From a checkpoint of a small transformer trained on Wikipedia.
Size: width 64, MLP 192 tanh GELU, vocabulary 2934, 0.788M parameters.
Each number is 200 + 20 x the weight over its row's rms, rounded and kept within 0 to 999. Layers, rows and columns count from 0. The size before them is the row's rms in percent of the matrix's.

# down: layer 2 MLP down (transposed), 192x64, rms 0.369, rows 129-181, columns 0-63
# up: layer 2 MLP up, 192x64, rms 0.336, rows 130-181, columns 0-63
down129,088,236,198,213,170,208,172,243,220,227,169,204,172,222,205,217,211,210,180,179,221,225,177,208,224,226,162,208,218,205,205,181,186,176,191,201,205,191,177,198,188,181,197,198,235,200,176,197,205,195,216,207,167,200,183,169,211,202,157,214,207,195,211,195,242
up130,112,188,190,182,198,240,189,204,195,199,172,180,203,196,163,196,220,147,187,216,221,250,209,213,198,194,176,161,206,182,219,220,226,208,223,247,194,192,201,201,183,148,210,220,221,220,192,189,196,214,213,200,223,213,207,205,203,198,183,183,190,212,216,210,217
down130,120,198,167,222,219,216,198,234,202,228,178,168,225,182,194,198,224,206,224,180,248,234,197,220,202,207,201,173,175,206,195,230,217,210,222,159,197,191,169,203,236,213,205,186,194,173,196,205,195,195,188,190,172,167,175,172,205,178,199,211,226,200,209,209,194
up131,092,200,200,235,213,221,204,170,214,195,188,150,174,217,201,232,201,187,215,189,233,182,183,191,217,169,215,192,208,195,199,170,201,218,191,243,225,175,219,209,189,192,175,183,207,179,234,221,232,197,178,174,212,211,171,220,196,184,172,193,218,184,217,189,184
down131,089,214,179,234,174,219,191,219,166,188,173,202,235,200,207,173,174,211,212,185,212,234,227,203,157,197,164,177,213,229,204,210,194,146,220,207,194,242,185,211,230,190,211,183,223,207,195,188,202,221,179,210,206,179,198,207,207,209,205,197,195,193,200,224,180
up132,072,199,185,188,207,183,249,191,181,201,212,228,211,206,197,190,208,188,186,171,207,180,208,193,236,210,206,239,203,212,207,179,242,183,222,173,233,220,197,194,208,203,197,190,211,198,212,169,171,223,182,178,173,212,182,182,191,246,213,207,203,236,222,231,219
down132,047,206,192,196,214,183,210,188,242,212,214,204,206,158,204,209,210,171,203,221,206,170,169,191,181,193,213,230,183,193,196,210,186,178,192,197,196,246,217,209,179,229,208,216,227,210,160,159,166,198,226,199,165,193,188,218,191,171,187,187,204,196,209,239,207
up133,103,192,147,179,195,196,204,211,215,188,206,226,177,213,213,194,188,192,190,199,220,203,195,207,179,185,215,203,211,189,172,228,159,226,188,235,218,184,226,185,204,188,178,194,148,190,212,182,193,214,167,190,208,194,224,202,206,171,229,190,197,228,243,225,215
down133,092,167,189,172,224,224,211,186,198,216,203,213,241,181,222,198,227,194,183,175,202,220,198,164,209,160,192,219,178,198,234,193,233,208,204,199,159,218,190,191,209,215,184,210,202,173,228,227,201,191,181,177,213,184,197,192,219,222,246,185,180,189,199,180,216
up134,078,198,205,173,236,212,201,202,166,203,199,174,210,205,181,246,232,198,204,217,185,188,190,190,193,206,171,212,188,231,172,221,191,227,204,179,248,190,184,137,193,194,198,205,217,211,196,179,192,223,196,184,203,210,175,186,170,211,196,186,218,192,228,192,177
down134,109,189,188,215,189,192,195,214,242,210,191,211,230,217,203,229,167,171,212,176,203,199,185,224,175,188,230,182,193,164,205,205,186,199,184,194,212,233,148,216,208,209,199,197,206,201,170,161,191,200,192,158,233,210,220,204,222,188,236,182,193,195,219,209,218
up135,085,198,203,205,218,190,219,211,228,195,210,183,226,163,145,189,163,203,199,169,194,169,228,190,225,197,215,216,210,199,180,202,217,183,208,191,197,201,174,208,151,210,229,211,201,218,210,199,214,200,171,209,175,192,219,196,233,215,235,227,189,165,211,211,202
down135,079,203,185,188,168,202,202,155,199,215,213,184,199,211,210,194,195,201,194,176,255,201,197,195,235,236,217,209,197,179,223,204,190,180,259,210,209,206,214,230,177,189,197,230,186,214,173,220,186,199,210,195,208,219,201,165,188,187,184,215,209,191,163,214,173
up136,090,174,208,189,199,190,164,196,165,225,215,203,229,182,179,201,171,219,184,173,194,186,231,210,214,201,220,225,203,181,238,213,168,212,208,184,202,211,216,231,195,251,196,167,205,199,201,190,198,213,163,178,209,239,208,211,181,184,173,186,213,184,201,191,222
down136,083,221,209,201,205,213,189,233,197,205,186,221,179,218,229,197,223,182,215,203,205,255,168,212,211,192,195,176,195,219,175,170,216,218,221,191,178,166,198,189,197,154,196,194,171,212,185,201,198,201,243,199,199,139,205,184,211,196,199,178,190,210,197,208,219
up137,106,179,172,193,233,217,207,189,197,210,210,181,175,198,176,212,188,211,204,196,198,198,248,214,185,234,169,211,219,194,201,215,226,229,209,218,176,213,199,230,207,208,217,240,228,177,174,186,195,212,189,191,206,202,203,232,172,146,219,195,224,175,200,191,222
down137,123,203,206,215,173,210,191,214,235,220,190,190,224,226,189,192,204,200,198,191,227,191,199,214,216,146,239,202,164,193,198,194,177,190,176,193,210,226,176,152,208,192,216,192,177,220,160,205,194,178,208,220,241,205,192,195,210,237,180,221,208,201,177,199,214
up138,109,215,207,232,205,206,198,217,208,184,218,182,229,206,178,196,174,213,224,183,180,191,198,171,162,179,172,233,222,237,235,191,201,173,187,194,212,209,205,223,222,185,212,203,228,226,223,189,186,236,201,189,188,209,171,211,201,167,217,199,206,165,170,192,224
down138,089,174,177,217,209,185,195,199,196,196,171,232,153,231,185,202,187,202,177,241,198,229,221,218,201,200,211,200,157,209,234,230,214,213,192,204,205,224,216,186,205,187,192,168,204,199,170,203,220,177,201,236,204,205,216,206,194,217,219,185,161,172,223,187,192
up139,099,226,202,209,231,206,184,216,219,203,259,178,211,192,202,194,195,181,206,194,211,170,225,237,213,202,212,217,225,192,180,201,192,213,217,189,215,188,156,216,192,200,205,226,206,177,198,154,225,195,187,193,188,180,176,192,215,170,237,178,207,193,178,236,200
down139,105,170,223,211,216,227,217,193,184,233,146,224,208,208,228,232,191,212,204,183,180,212,186,186,193,194,201,185,210,205,203,197,193,182,203,218,190,213,204,171,185,182,200,157,219,219,178,209,238,202,205,154,234,189,219,215,202,219,218,215,206,180,165,179,208
up140,106,198,180,244,198,183,212,179,218,211,235,211,220,199,191,207,168,207,208,205,217,200,183,214,180,194,217,220,212,232,209,193,204,200,235,209,188,178,233,197,154,185,185,200,151,206,193,169,203,213,183,205,223,192,163,169,201,205,200,237,218,213,188,196,233
down140,127,211,219,216,176,194,213,184,197,203,204,204,234,199,184,191,185,209,256,241,183,203,214,224,203,251,186,216,182,205,169,185,206,196,159,229,218,223,218,187,211,192,184,207,175,213,209,172,187,184,180,206,202,190,181,187,224,216,188,208,174,185,159,186,189
up141,094,198,201,245,202,203,223,194,228,187,205,192,184,176,180,185,179,171,223,164,207,211,179,196,186,178,166,238,211,174,198,187,189,204,242,191,194,205,189,200,177,183,197,199,196,205,207,193,223,206,195,154,210,218,221,172,187,197,251,216,234,198,204,194,227
down141,118,220,199,202,201,209,228,180,191,203,194,171,224,204,192,201,188,169,202,208,188,195,196,204,190,202,198,189,220,208,237,179,210,174,215,180,226,252,177,200,242,214,197,210,217,194,190,148,212,205,177,190,199,205,190,177,207,177,198,175,193,213,173,266,198
up142,116,187,193,162,226,206,181,196,197,218,199,200,253,215,214,202,217,186,181,193,194,226,191,202,202,248,195,178,184,229,171,204,193,212,172,204,199,175,184,172,176,185,194,192,192,195,234,181,184,205,199,214,231,193,208,176,239,181,185,175,213,237,212,202,234
down142,110,189,208,187,239,181,203,201,187,219,191,178,267,191,219,246,175,201,201,203,181,217,167,199,187,221,207,217,215,182,188,185,189,203,174,214,187,166,204,186,177,171,206,208,185,232,208,209,190,193,215,235,205,158,208,196,210,184,190,216,182,194,222,207,220
up143,097,152,213,214,202,186,176,185,197,182,165,170,247,167,186,189,186,181,196,209,216,249,212,219,199,192,212,205,177,188,202,224,215,227,212,207,187,199,191,210,190,194,187,197,191,186,228,200,188,234,161,183,218,234,188,172,175,208,171,208,213,203,218,205,199
down143,125,205,186,197,235,199,208,170,166,195,204,183,245,256,167,224,153,205,206,218,212,197,214,181,201,212,206,204,215,192,197,221,215,212,195,220,196,196,192,198,204,182,201,191,243,201,221,207,198,168,168,208,192,206,207,188,196,164,188,186,217,193,241,192,172
up144,103,180,174,209,210,213,190,229,224,181,211,196,195,175,221,210,186,160,215,227,188,206,199,201,203,201,173,213,226,218,210,207,206,213,188,169,184,152,177,214,160,212,193,236,214,203,220,169,207,182,200,224,188,187,239,180,207,232,230,180,195,229,213,203,214
down144,101,168,252,221,223,172,194,189,208,193,216,201,187,235,220,163,225,196,174,224,211,192,216,194,218,186,239,165,204,189,202,219,208,179,196,183,203,220,181,147,208,188,199,185,192,215,179,219,177,214,196,195,189,177,204,221,192,198,190,213,219,187,215,234,198
up145,084,167,227,175,207,205,215,172,219,191,213,199,223,171,224,208,167,223,153,207,194,192,184,189,187,190,194,229,197,210,236,214,194,197,195,165,230,200,164,170,208,218,202,197,186,192,240,215,222,220,190,182,204,221,205,218,161,223,195,225,197,188,191,186,213
down145,081,200,194,196,182,215,200,202,204,205,205,197,210,182,221,147,217,215,180,204,191,202,175,195,203,206,193,213,239,203,215,188,170,178,180,177,246,161,172,199,168,191,188,186,185,232,218,183,240,227,225,228,199,231,197,226,203,210,174,180,186,216,206,213,191
up146,093,201,216,216,213,202,215,178,206,218,184,190,213,213,157,226,189,185,225,196,186,182,220,195,228,199,170,202,193,203,194,192,179,214,193,196,157,189,239,209,225,182,203,188,196,178,199,218,222,227,181,186,208,182,223,263,213,185,188,194,213,190,248,173,194
down146,116,227,190,247,189,177,197,237,189,184,220,199,191,208,238,232,206,204,174,201,213,202,170,197,159,182,206,199,205,214,189,214,184,183,196,194,217,228,193,186,189,181,208,209,195,195,172,198,220,213,164,170,190,223,184,184,203,242,216,189,195,234,172,233,189
up147,094,205,215,173,204,211,252,195,193,189,221,203,186,226,210,181,215,206,215,183,194,175,182,216,224,241,235,206,178,183,179,212,202,202,202,212,204,185,169,187,202,162,183,200,181,229,188,139,193,180,206,201,176,186,172,194,204,230,208,206,213,175,227,199,204
down147,132,181,192,210,212,174,212,236,221,224,221,228,216,221,208,205,198,188,184,189,180,163,200,212,182,221,217,199,203,200,166,211,171,200,181,251,202,220,187,204,204,192,203,212,186,245,166,159,192,184,202,196,217,191,146,191,190,192,224,218,190,198,213,211,196
up148,119,178,209,227,236,198,224,194,197,237,204,202,178,188,196,234,174,215,203,199,170,175,225,229,193,189,204,225,174,159,217,201,222,201,237,220,166,211,225,207,211,189,195,214,171,178,196,211,227,196,183,181,186,170,194,199,161,185,206,219,218,182,194,218,187
down148,112,173,190,182,185,182,232,211,205,175,213,185,136,199,199,165,190,231,180,209,229,183,179,222,182,191,200,231,242,210,204,202,202,234,220,201,186,220,182,189,206,209,232,174,201,213,169,167,206,186,217,217,204,210,200,209,208,222,216,200,182,187,209,224,191
up149,088,187,190,185,202,210,240,168,215,217,227,207,228,243,181,181,198,206,207,175,222,194,216,222,228,200,187,171,198,194,209,183,209,211,191,205,164,237,205,177,226,200,217,194,197,207,164,196,192,213,214,224,229,218,181,171,194,223,201,165,234,193,194,161,201
down149,078,227,191,219,207,168,233,206,229,191,220,221,198,219,233,231,193,204,186,248,189,174,193,204,227,183,169,197,198,206,223,182,235,196,189,201,167,199,216,173,190,172,206,184,186,186,221,191,188,186,200,200,222,215,177,185,179,207,233,156,171,207,190,198,209
up150,091,172,193,229,200,202,193,182,221,198,193,166,237,172,168,198,188,184,186,201,231,229,200,218,175,159,173,194,190,193,211,184,210,206,188,213,203,199,236,197,186,204,191,191,215,202,223,193,179,230,165,187,255,231,187,199,206,203,228,207,216,174,197,179,217
down150,132,198,210,218,194,208,210,181,148,231,210,158,212,223,200,218,155,215,212,203,182,176,232,195,185,235,185,208,210,182,211,194,191,219,192,202,217,227,166,229,236,200,219,208,219,185,227,212,179,179,196,184,187,219,193,184,185,168,191,183,228,204,211,208,187
up151,102,189,230,218,201,170,232,200,233,216,218,240,202,205,206,224,167,217,196,221,210,181,199,211,240,186,183,206,219,189,172,228,195,196,200,217,220,186,195,175,219,198,217,190,171,177,188,183,188,197,190,207,223,225,207,228,157,202,183,239,169,200,180,202,181
down151,112,225,206,189,169,207,200,215,194,190,208,181,191,185,209,241,191,193,220,179,193,202,199,169,176,159,215,203,167,217,211,203,212,191,184,202,213,208,212,179,211,202,180,196,232,251,199,164,222,236,203,170,193,210,211,191,229,228,197,210,170,195,239,178,181
up152,063,187,199,196,219,193,163,203,188,235,205,196,194,224,209,250,215,199,197,201,199,212,189,204,207,173,196,220,173,225,210,200,162,225,164,225,199,191,238,221,213,229,174,213,197,197,172,191,173,230,192,194,180,213,218,220,223,204,215,186,199,213,211,149,181
down152,069,233,204,161,210,211,179,194,215,205,179,203,214,193,193,185,199,198,253,203,222,193,181,171,234,207,220,195,213,192,177,192,259,185,238,189,173,221,222,199,190,199,176,183,212,191,233,202,190,229,178,184,193,173,194,188,186,211,217,210,192,195,170,218,190
up153,082,173,211,205,227,197,214,186,235,215,208,214,187,209,206,211,198,209,207,190,182,149,253,221,210,230,206,186,220,205,205,224,212,178,197,221,162,187,175,213,170,175,210,216,212,199,213,189,184,167,202,205,178,191,170,195,173,180,204,214,195,185,218,221,157
down153,111,184,199,207,215,190,204,193,196,198,196,213,214,202,227,229,196,201,221,201,215,199,168,196,200,191,204,189,216,203,168,192,209,191,203,222,195,223,193,130,208,161,231,202,207,249,163,199,213,212,179,211,222,184,183,200,208,253,194,187,188,192,188,178,166
up154,113,211,182,213,196,187,193,222,218,199,239,184,220,194,204,226,204,178,217,222,223,210,176,170,184,208,171,213,202,235,200,163,191,181,181,197,178,164,171,168,220,207,238,190,216,195,183,209,218,191,204,155,212,223,187,210,215,203,161,200,230,199,183,210,209
down154,100,183,187,213,245,204,243,243,221,194,212,210,174,227,225,199,180,185,193,210,193,181,210,169,201,177,182,213,204,208,181,190,213,219,224,177,231,174,228,171,156,195,188,177,174,199,235,171,212,195,191,197,215,198,187,193,203,204,209,182,232,208,195,206,211
up155,118,175,203,218,192,205,225,201,179,169,246,218,216,210,185,198,180,220,191,179,208,171,213,170,189,198,220,251,253,195,184,189,195,224,175,222,201,208,187,171,174,199,199,180,188,205,222,194,231,168,193,178,205,214,217,216,176,214,187,225,202,190,196,218,191
down155,100,186,214,185,227,193,187,197,212,205,197,211,176,182,205,212,157,214,176,206,181,197,222,210,210,172,212,208,245,207,244,186,204,166,199,153,196,194,201,205,216,226,220,168,197,196,211,192,210,181,215,209,201,249,215,217,157,178,218,212,181,198,180,209,179
up156,112,180,191,174,226,200,216,212,189,209,204,157,231,214,205,187,187,189,234,200,189,221,226,200,178,204,205,185,204,233,220,178,228,206,180,197,221,207,226,221,229,170,207,187,190,175,190,184,246,208,174,210,207,200,190,207,165,146,198,200,206,226,203,215,222
down156,100,219,185,201,184,224,186,183,190,222,201,217,216,178,168,192,185,235,187,198,222,225,189,206,190,244,196,229,248,212,187,200,168,188,223,177,176,197,211,225,213,186,181,218,163,214,213,171,181,209,192,195,244,190,213,171,197,216,198,192,218,193,184,179,181
up157,111,201,194,199,233,215,180,220,213,170,206,206,226,188,213,238,226,191,216,193,196,206,190,188,180,213,160,200,205,233,211,182,207,193,199,191,192,164,189,180,198,203,205,157,167,218,242,189,217,185,191,192,251,243,231,213,205,201,206,190,191,189,184,177,194
down157,113,203,184,201,243,241,184,213,203,195,195,195,210,211,220,208,179,162,188,174,213,169,201,170,225,231,201,222,206,202,186,207,197,181,176,197,217,173,182,197,209,195,205,155,174,197,260,195,208,215,202,199,216,235,202,219,206,157,200,203,207,208,189,187,181
up158,105,204,179,215,218,190,210,199,199,225,228,204,209,236,201,219,188,214,202,178,204,218,222,217,181,193,154,227,233,194,187,176,167,213,180,196,226,211,168,208,222,181,181,251,202,192,204,192,213,222,184,192,225,223,240,180,205,171,200,178,197,202,230,202,185
down158,102,186,227,191,173,197,203,180,190,198,182,185,184,181,191,188,193,214,203,186,194,178,196,200,200,215,247,201,186,216,222,244,236,202,222,189,193,203,242,197,204,200,223,177,183,245,186,191,215,195,190,209,169,186,152,226,164,199,219,224,193,186,183,214,228
up159,098,186,213,211,208,195,232,196,228,169,218,186,208,203,211,179,180,186,222,189,211,170,203,191,218,204,177,198,231,181,167,199,227,177,222,213,199,195,142,185,167,190,257,218,174,215,211,170,196,193,204,193,180,200,196,184,225,220,211,180,200,194,185,222,188
down159,125,209,244,197,206,212,208,211,203,216,193,221,219,226,209,210,206,145,223,191,193,192,197,187,226,201,190,176,211,158,191,183,186,203,190,206,214,203,172,161,218,184,211,217,232,228,181,182,171,209,211,205,220,203,186,170,231,215,205,175,228,172,186,196,167
up160,088,215,207,204,192,196,200,189,221,190,226,180,222,213,182,221,208,207,176,186,167,226,197,174,163,211,178,182,213,213,185,208,180,208,214,193,210,217,167,201,202,186,216,166,227,167,204,165,200,180,206,179,240,178,191,196,183,172,240,199,227,186,233,236,208
down160,117,199,166,175,184,241,192,203,221,180,185,206,195,216,217,214,171,194,188,222,182,155,190,208,174,207,192,219,197,203,183,188,231,201,199,179,189,205,180,183,258,161,218,199,216,204,220,164,211,213,209,198,230,201,219,215,209,178,217,189,181,237,185,204,206
up161,053,190,212,213,214,163,239,220,198,212,214,197,195,209,204,212,216,203,212,174,163,153,198,193,169,163,194,216,177,177,206,226,186,186,190,202,213,181,183,175,215,225,200,189,185,178,237,189,202,240,188,164,224,214,195,174,175,209,210,190,207,169,203,191,220
down161,045,176,217,207,209,177,198,210,179,182,197,222,201,199,185,209,207,235,244,188,234,230,236,189,209,236,221,204,170,195,199,195,218,198,197,233,177,172,214,190,145,207,178,209,197,186,199,211,225,189,175,217,214,207,201,184,200,229,183,183,182,166,190,177,212
up162,104,186,231,188,221,169,245,201,203,195,155,192,225,208,178,215,199,204,190,189,208,208,197,222,235,213,196,183,235,199,207,204,233,205,218,176,210,165,182,158,200,200,216,195,184,180,192,197,213,209,210,210,212,144,217,201,231,223,171,208,180,193,210,205,207
down162,088,215,203,181,187,174,231,197,189,181,183,193,215,198,205,220,202,206,199,178,205,202,178,225,195,209,197,162,195,198,219,202,172,177,191,173,192,177,231,218,183,255,209,232,194,192,190,198,201,198,234,196,225,140,183,233,196,181,194,207,194,207,229,221,231
up163,114,226,182,234,244,167,210,190,210,181,209,214,190,197,207,220,206,153,204,174,204,204,172,210,200,210,195,200,193,208,209,226,165,215,208,166,194,232,180,197,213,165,195,192,198,209,217,203,175,204,211,187,181,234,220,212,188,226,182,188,191,248,225,213,223
down163,122,223,198,172,199,208,211,202,216,205,193,206,201,157,196,205,224,200,176,216,226,219,223,183,147,181,211,194,161,205,219,203,232,196,177,218,197,227,196,194,165,210,183,209,211,167,187,210,214,172,174,205,216,150,216,206,193,186,217,238,194,214,217,208,184
up164,088,201,246,196,228,184,178,216,230,208,193,214,199,181,201,168,204,202,178,232,185,205,170,214,198,171,210,201,198,219,228,217,238,182,199,198,224,191,225,204,227,164,186,177,174,207,214,218,212,210,200,176,188,178,188,158,184,182,219,180,211,188,219,177,232
down164,075,208,159,186,189,183,196,179,190,207,198,168,194,229,196,219,195,197,187,195,201,197,220,185,161,220,213,216,219,218,210,186,175,217,180,180,199,209,187,190,193,250,206,183,235,199,185,185,167,213,194,226,230,231,205,233,220,199,167,232,174,211,233,192,189
up165,131,195,208,190,206,238,216,184,201,198,187,173,213,203,203,175,188,177,195,195,211,178,225,195,228,197,225,184,242,201,188,227,245,191,215,185,209,192,168,171,175,201,237,202,233,204,213,191,180,204,240,206,199,184,171,216,182,194,231,208,196,168,175,229,188
down165,114,188,183,167,211,210,176,194,230,196,176,210,148,195,185,198,211,218,211,198,191,214,190,205,182,213,215,192,201,206,179,202,195,218,230,197,168,234,233,213,204,199,176,198,191,185,187,184,204,207,142,189,179,192,215,214,181,197,204,225,228,235,215,223,247
up166,113,184,209,217,215,184,196,187,217,207,222,193,231,222,194,212,221,235,186,200,172,206,168,213,191,219,195,227,196,228,191,176,224,206,196,231,218,182,170,187,189,180,197,232,179,231,170,165,208,185,202,196,187,191,225,211,236,178,220,215,187,213,199,187,252
down166,092,240,229,179,196,177,212,193,191,180,190,182,189,215,154,221,236,212,168,170,183,177,157,190,185,226,202,225,205,208,181,185,222,226,192,185,247,214,174,212,183,201,188,206,211,237,184,187,198,195,211,194,189,215,220,188,217,225,213,201,195,216,206,203,184
up167,091,202,190,191,191,179,203,189,206,181,215,173,209,212,200,236,162,197,199,211,197,236,185,191,223,229,160,221,180,220,171,203,205,186,203,247,175,167,221,228,208,190,222,209,181,192,213,213,195,208,173,175,206,219,207,198,217,194,215,170,158,240,203,207,201
down167,084,204,220,218,197,235,208,213,183,172,205,198,187,197,221,236,200,205,186,210,177,178,223,224,203,188,186,231,183,211,209,161,177,196,198,204,211,171,221,158,229,199,251,185,187,215,198,177,220,196,153,217,222,192,215,210,196,189,162,205,186,209,195,174,200
up168,079,170,203,193,233,174,218,183,215,192,182,190,186,189,202,253,190,161,200,236,210,204,188,225,210,176,198,212,207,186,226,224,214,203,206,168,243,183,227,177,183,195,232,185,177,203,211,182,185,218,218,200,192,176,211,188,191,240,232,212,196,201,197,205,222
down168,118,232,231,207,174,212,192,199,155,240,218,197,212,196,188,176,210,185,177,207,185,159,214,209,202,195,172,192,245,214,186,218,198,200,199,165,229,201,159,216,215,202,186,215,202,164,203,204,218,179,225,228,210,201,207,192,200,163,211,225,213,213,184,204,194
up169,137,198,202,163,233,167,188,210,222,216,200,214,179,214,222,210,199,188,180,187,175,204,205,231,195,165,197,200,199,211,224,189,191,233,210,249,186,192,204,172,194,202,196,178,195,175,227,225,234,196,162,178,205,177,207,184,184,182,199,200,216,238,187,221,233
down169,110,196,240,201,248,186,205,186,210,210,225,141,167,217,182,217,184,214,184,184,186,203,208,203,195,195,202,200,237,186,220,172,209,205,195,181,193,213,183,224,221,190,194,159,172,218,216,186,203,206,217,201,221,193,197,238,216,192,175,189,203,183,166,219,221
up170,102,186,195,214,177,192,238,160,224,192,195,190,206,207,173,182,178,213,193,154,223,204,212,206,221,239,228,231,169,161,199,187,191,207,212,214,209,212,198,193,220,187,223,238,187,215,196,187,213,169,206,181,212,222,190,205,202,165,195,193,201,207,219,245,202
down170,103,232,184,163,247,175,205,200,200,183,213,206,199,193,211,241,193,199,207,225,198,192,253,190,198,200,176,186,203,220,203,222,203,208,197,210,187,191,178,237,169,188,174,180,223,164,241,200,201,221,198,222,191,205,174,179,200,184,224,197,176,200,199,179,182
up171,108,224,205,174,218,196,208,191,211,193,189,196,217,215,189,213,196,196,194,215,202,216,161,210,190,195,192,190,203,240,174,217,194,203,192,191,206,193,215,196,264,159,199,210,155,217,225,228,177,199,173,193,188,153,205,179,207,181,234,195,209,236,212,216,216
down171,086,199,171,186,205,211,192,188,154,212,217,201,156,210,163,209,197,191,190,194,236,190,213,210,195,251,213,236,187,180,209,197,193,219,232,176,218,223,178,187,210,209,196,223,226,174,172,221,197,182,169,189,215,228,213,220,178,185,203,196,206,184,205,200,177
up172,099,208,214,207,194,155,214,202,224,238,240,197,194,195,206,213,178,195,185,218,186,195,219,190,194,150,186,210,176,184,252,176,200,197,197,202,206,167,233,182,177,219,188,233,151,200,193,196,175,192,185,199,195,218,213,205,210,186,208,213,221,220,208,192,220
down172,079,199,210,207,230,223,193,192,214,224,166,188,205,242,234,191,195,202,209,200,189,208,175,169,207,169,221,171,195,166,159,178,223,207,208,199,208,190,208,205,213,178,181,192,231,221,195,206,225,244,222,216,202,155,213,195,204,199,163,192,211,182,188,209,189
up173,091,209,204,159,198,213,222,173,203,222,221,172,225,191,174,179,170,215,203,175,208,200,231,208,192,207,221,244,205,184,145,202,199,205,212,213,173,209,212,215,205,181,196,204,235,228,173,222,187,243,202,200,205,190,209,182,222,217,219,196,203,164,209,199,204
down173,084,241,220,193,210,164,215,221,223,216,224,202,183,219,238,190,221,172,215,198,178,205,202,203,241,211,190,197,197,201,158,195,187,189,188,227,205,190,215,244,190,167,191,170,184,201,210,195,211,187,186,206,197,161,196,185,237,169,195,192,196,211,165,214,197
up174,075,202,172,210,196,205,230,201,203,212,225,220,164,222,195,195,185,170,216,199,221,214,188,190,182,190,173,180,168,220,182,170,176,185,248,204,222,210,194,235,201,206,214,213,187,217,183,194,192,195,197,171,218,214,232,203,190,196,176,220,201,223,185,260,185
down174,071,212,152,237,162,181,221,195,202,197,221,182,151,223,224,204,200,209,237,214,196,179,167,185,187,194,218,186,212,185,235,195,158,214,211,194,208,200,202,199,207,203,205,194,207,187,179,184,182,223,191,191,221,223,240,215,202,205,175,201,200,234,205,219,181
up175,051,203,230,179,201,169,172,162,207,210,192,192,212,186,210,207,227,200,204,200,248,223,186,179,172,211,161,192,223,190,237,179,181,190,202,170,217,163,223,168,193,203,218,196,178,188,205,203,184,194,171,194,182,198,224,208,201,198,187,213,205,176,191,229,239
down175,066,174,207,177,191,175,236,214,228,185,195,201,221,226,198,212,208,166,194,240,206,195,214,201,227,190,217,223,194,172,185,203,175,178,186,230,203,161,207,229,204,240,212,222,200,207,188,209,155,171,201,202,184,196,187,235,183,223,187,189,191,226,195,181,188
up176,107,205,171,194,189,223,224,223,219,199,227,196,209,200,202,182,182,200,191,204,207,228,186,194,152,172,171,187,196,238,185,182,204,201,212,200,224,195,221,207,209,181,221,158,168,236,195,179,190,237,177,195,200,175,199,234,202,170,197,192,193,189,204,199,247
down176,104,215,203,221,196,167,183,221,186,194,229,193,198,196,169,176,200,224,208,203,193,217,212,213,196,186,208,245,187,169,238,211,183,217,168,214,245,216,218,175,214,211,202,198,208,201,205,180,176,164,182,156,210,217,184,192,165,202,225,188,220,173,200,187,208
up177,113,179,204,216,211,224,206,195,178,205,216,184,178,216,189,235,147,199,196,200,180,209,194,215,206,182,190,199,210,217,212,232,204,205,241,205,200,158,202,245,186,175,211,235,182,201,173,196,219,240,215,180,217,216,210,186,181,183,188,179,216,209,169,174,197
down177,107,240,216,187,173,177,224,225,210,188,213,181,214,216,163,181,190,200,204,217,206,179,218,205,187,184,183,222,198,203,206,174,207,217,188,196,183,219,191,149,257,204,190,173,194,217,183,201,209,173,188,225,197,188,205,210,209,234,212,224,172,168,209,215,224
up178,101,197,230,242,224,214,214,183,210,188,190,168,215,181,192,193,189,190,209,236,206,201,165,188,172,169,164,171,221,201,243,182,204,184,176,212,181,183,207,160,194,184,205,217,223,215,216,219,189,213,174,178,173,172,207,196,210,208,194,206,203,187,185,212,232
down178,092,217,207,156,204,212,212,183,203,208,202,233,201,192,185,167,180,173,200,222,195,218,177,202,173,209,219,199,192,168,216,213,188,176,208,195,227,218,146,200,191,181,175,204,252,189,194,222,192,190,205,212,191,183,216,220,159,226,227,205,198,185,204,225,222
up179,121,173,192,210,197,191,185,173,205,220,202,195,244,198,233,212,204,191,213,197,191,235,208,206,193,235,189,181,208,232,164,182,201,221,203,228,205,161,217,195,176,187,215,207,176,227,206,186,192,174,180,211,222,174,218,185,234,217,183,182,230,246,198,190,200
down179,125,202,200,196,202,200,233,180,217,222,208,174,260,214,188,175,205,221,186,197,204,197,187,219,210,228,185,202,200,222,177,178,190,163,198,191,209,154,191,183,206,176,214,175,215,237,204,190,206,185,221,227,194,162,174,186,220,172,212,220,193,228,221,204,188
up180,103,202,177,199,162,232,231,190,233,185,224,173,195,217,184,178,191,202,216,189,227,193,206,193,184,194,213,205,247,185,211,192,198,200,193,197,199,185,160,235,215,182,219,225,203,208,221,221,174,235,171,202,205,195,177,229,193,184,174,227,191,169,203,204,169
down180,097,196,208,193,241,176,187,197,192,189,167,169,236,213,202,210,173,199,187,216,201,187,173,200,232,215,175,180,212,185,193,196,227,191,204,192,203,209,231,189,187,197,186,227,213,206,211,188,222,182,213,183,198,250,232,188,169,175,168,190,231,225,169,225,201
up181,109,172,193,198,171,179,197,177,203,186,210,151,239,205,206,215,166,223,191,196,202,203,198,213,222,196,201,210,196,202,194,220,178,214,200,229,171,200,227,190,185,234,230,231,221,197,236,170,194,218,196,195,198,231,193,201,211,200,163,220,194,186,201,233,158
down181,102,161,183,209,209,229,183,192,208,202,179,206,196,217,195,221,217,204,175,204,217,225,213,176,194,209,192,207,210,156,184,186,224,207,193,185,204,195,175,193,235,185,180,198,193,206,198,243,200,213,184,196,148,215,236,224,186,188,182,171,239,210,217,231,230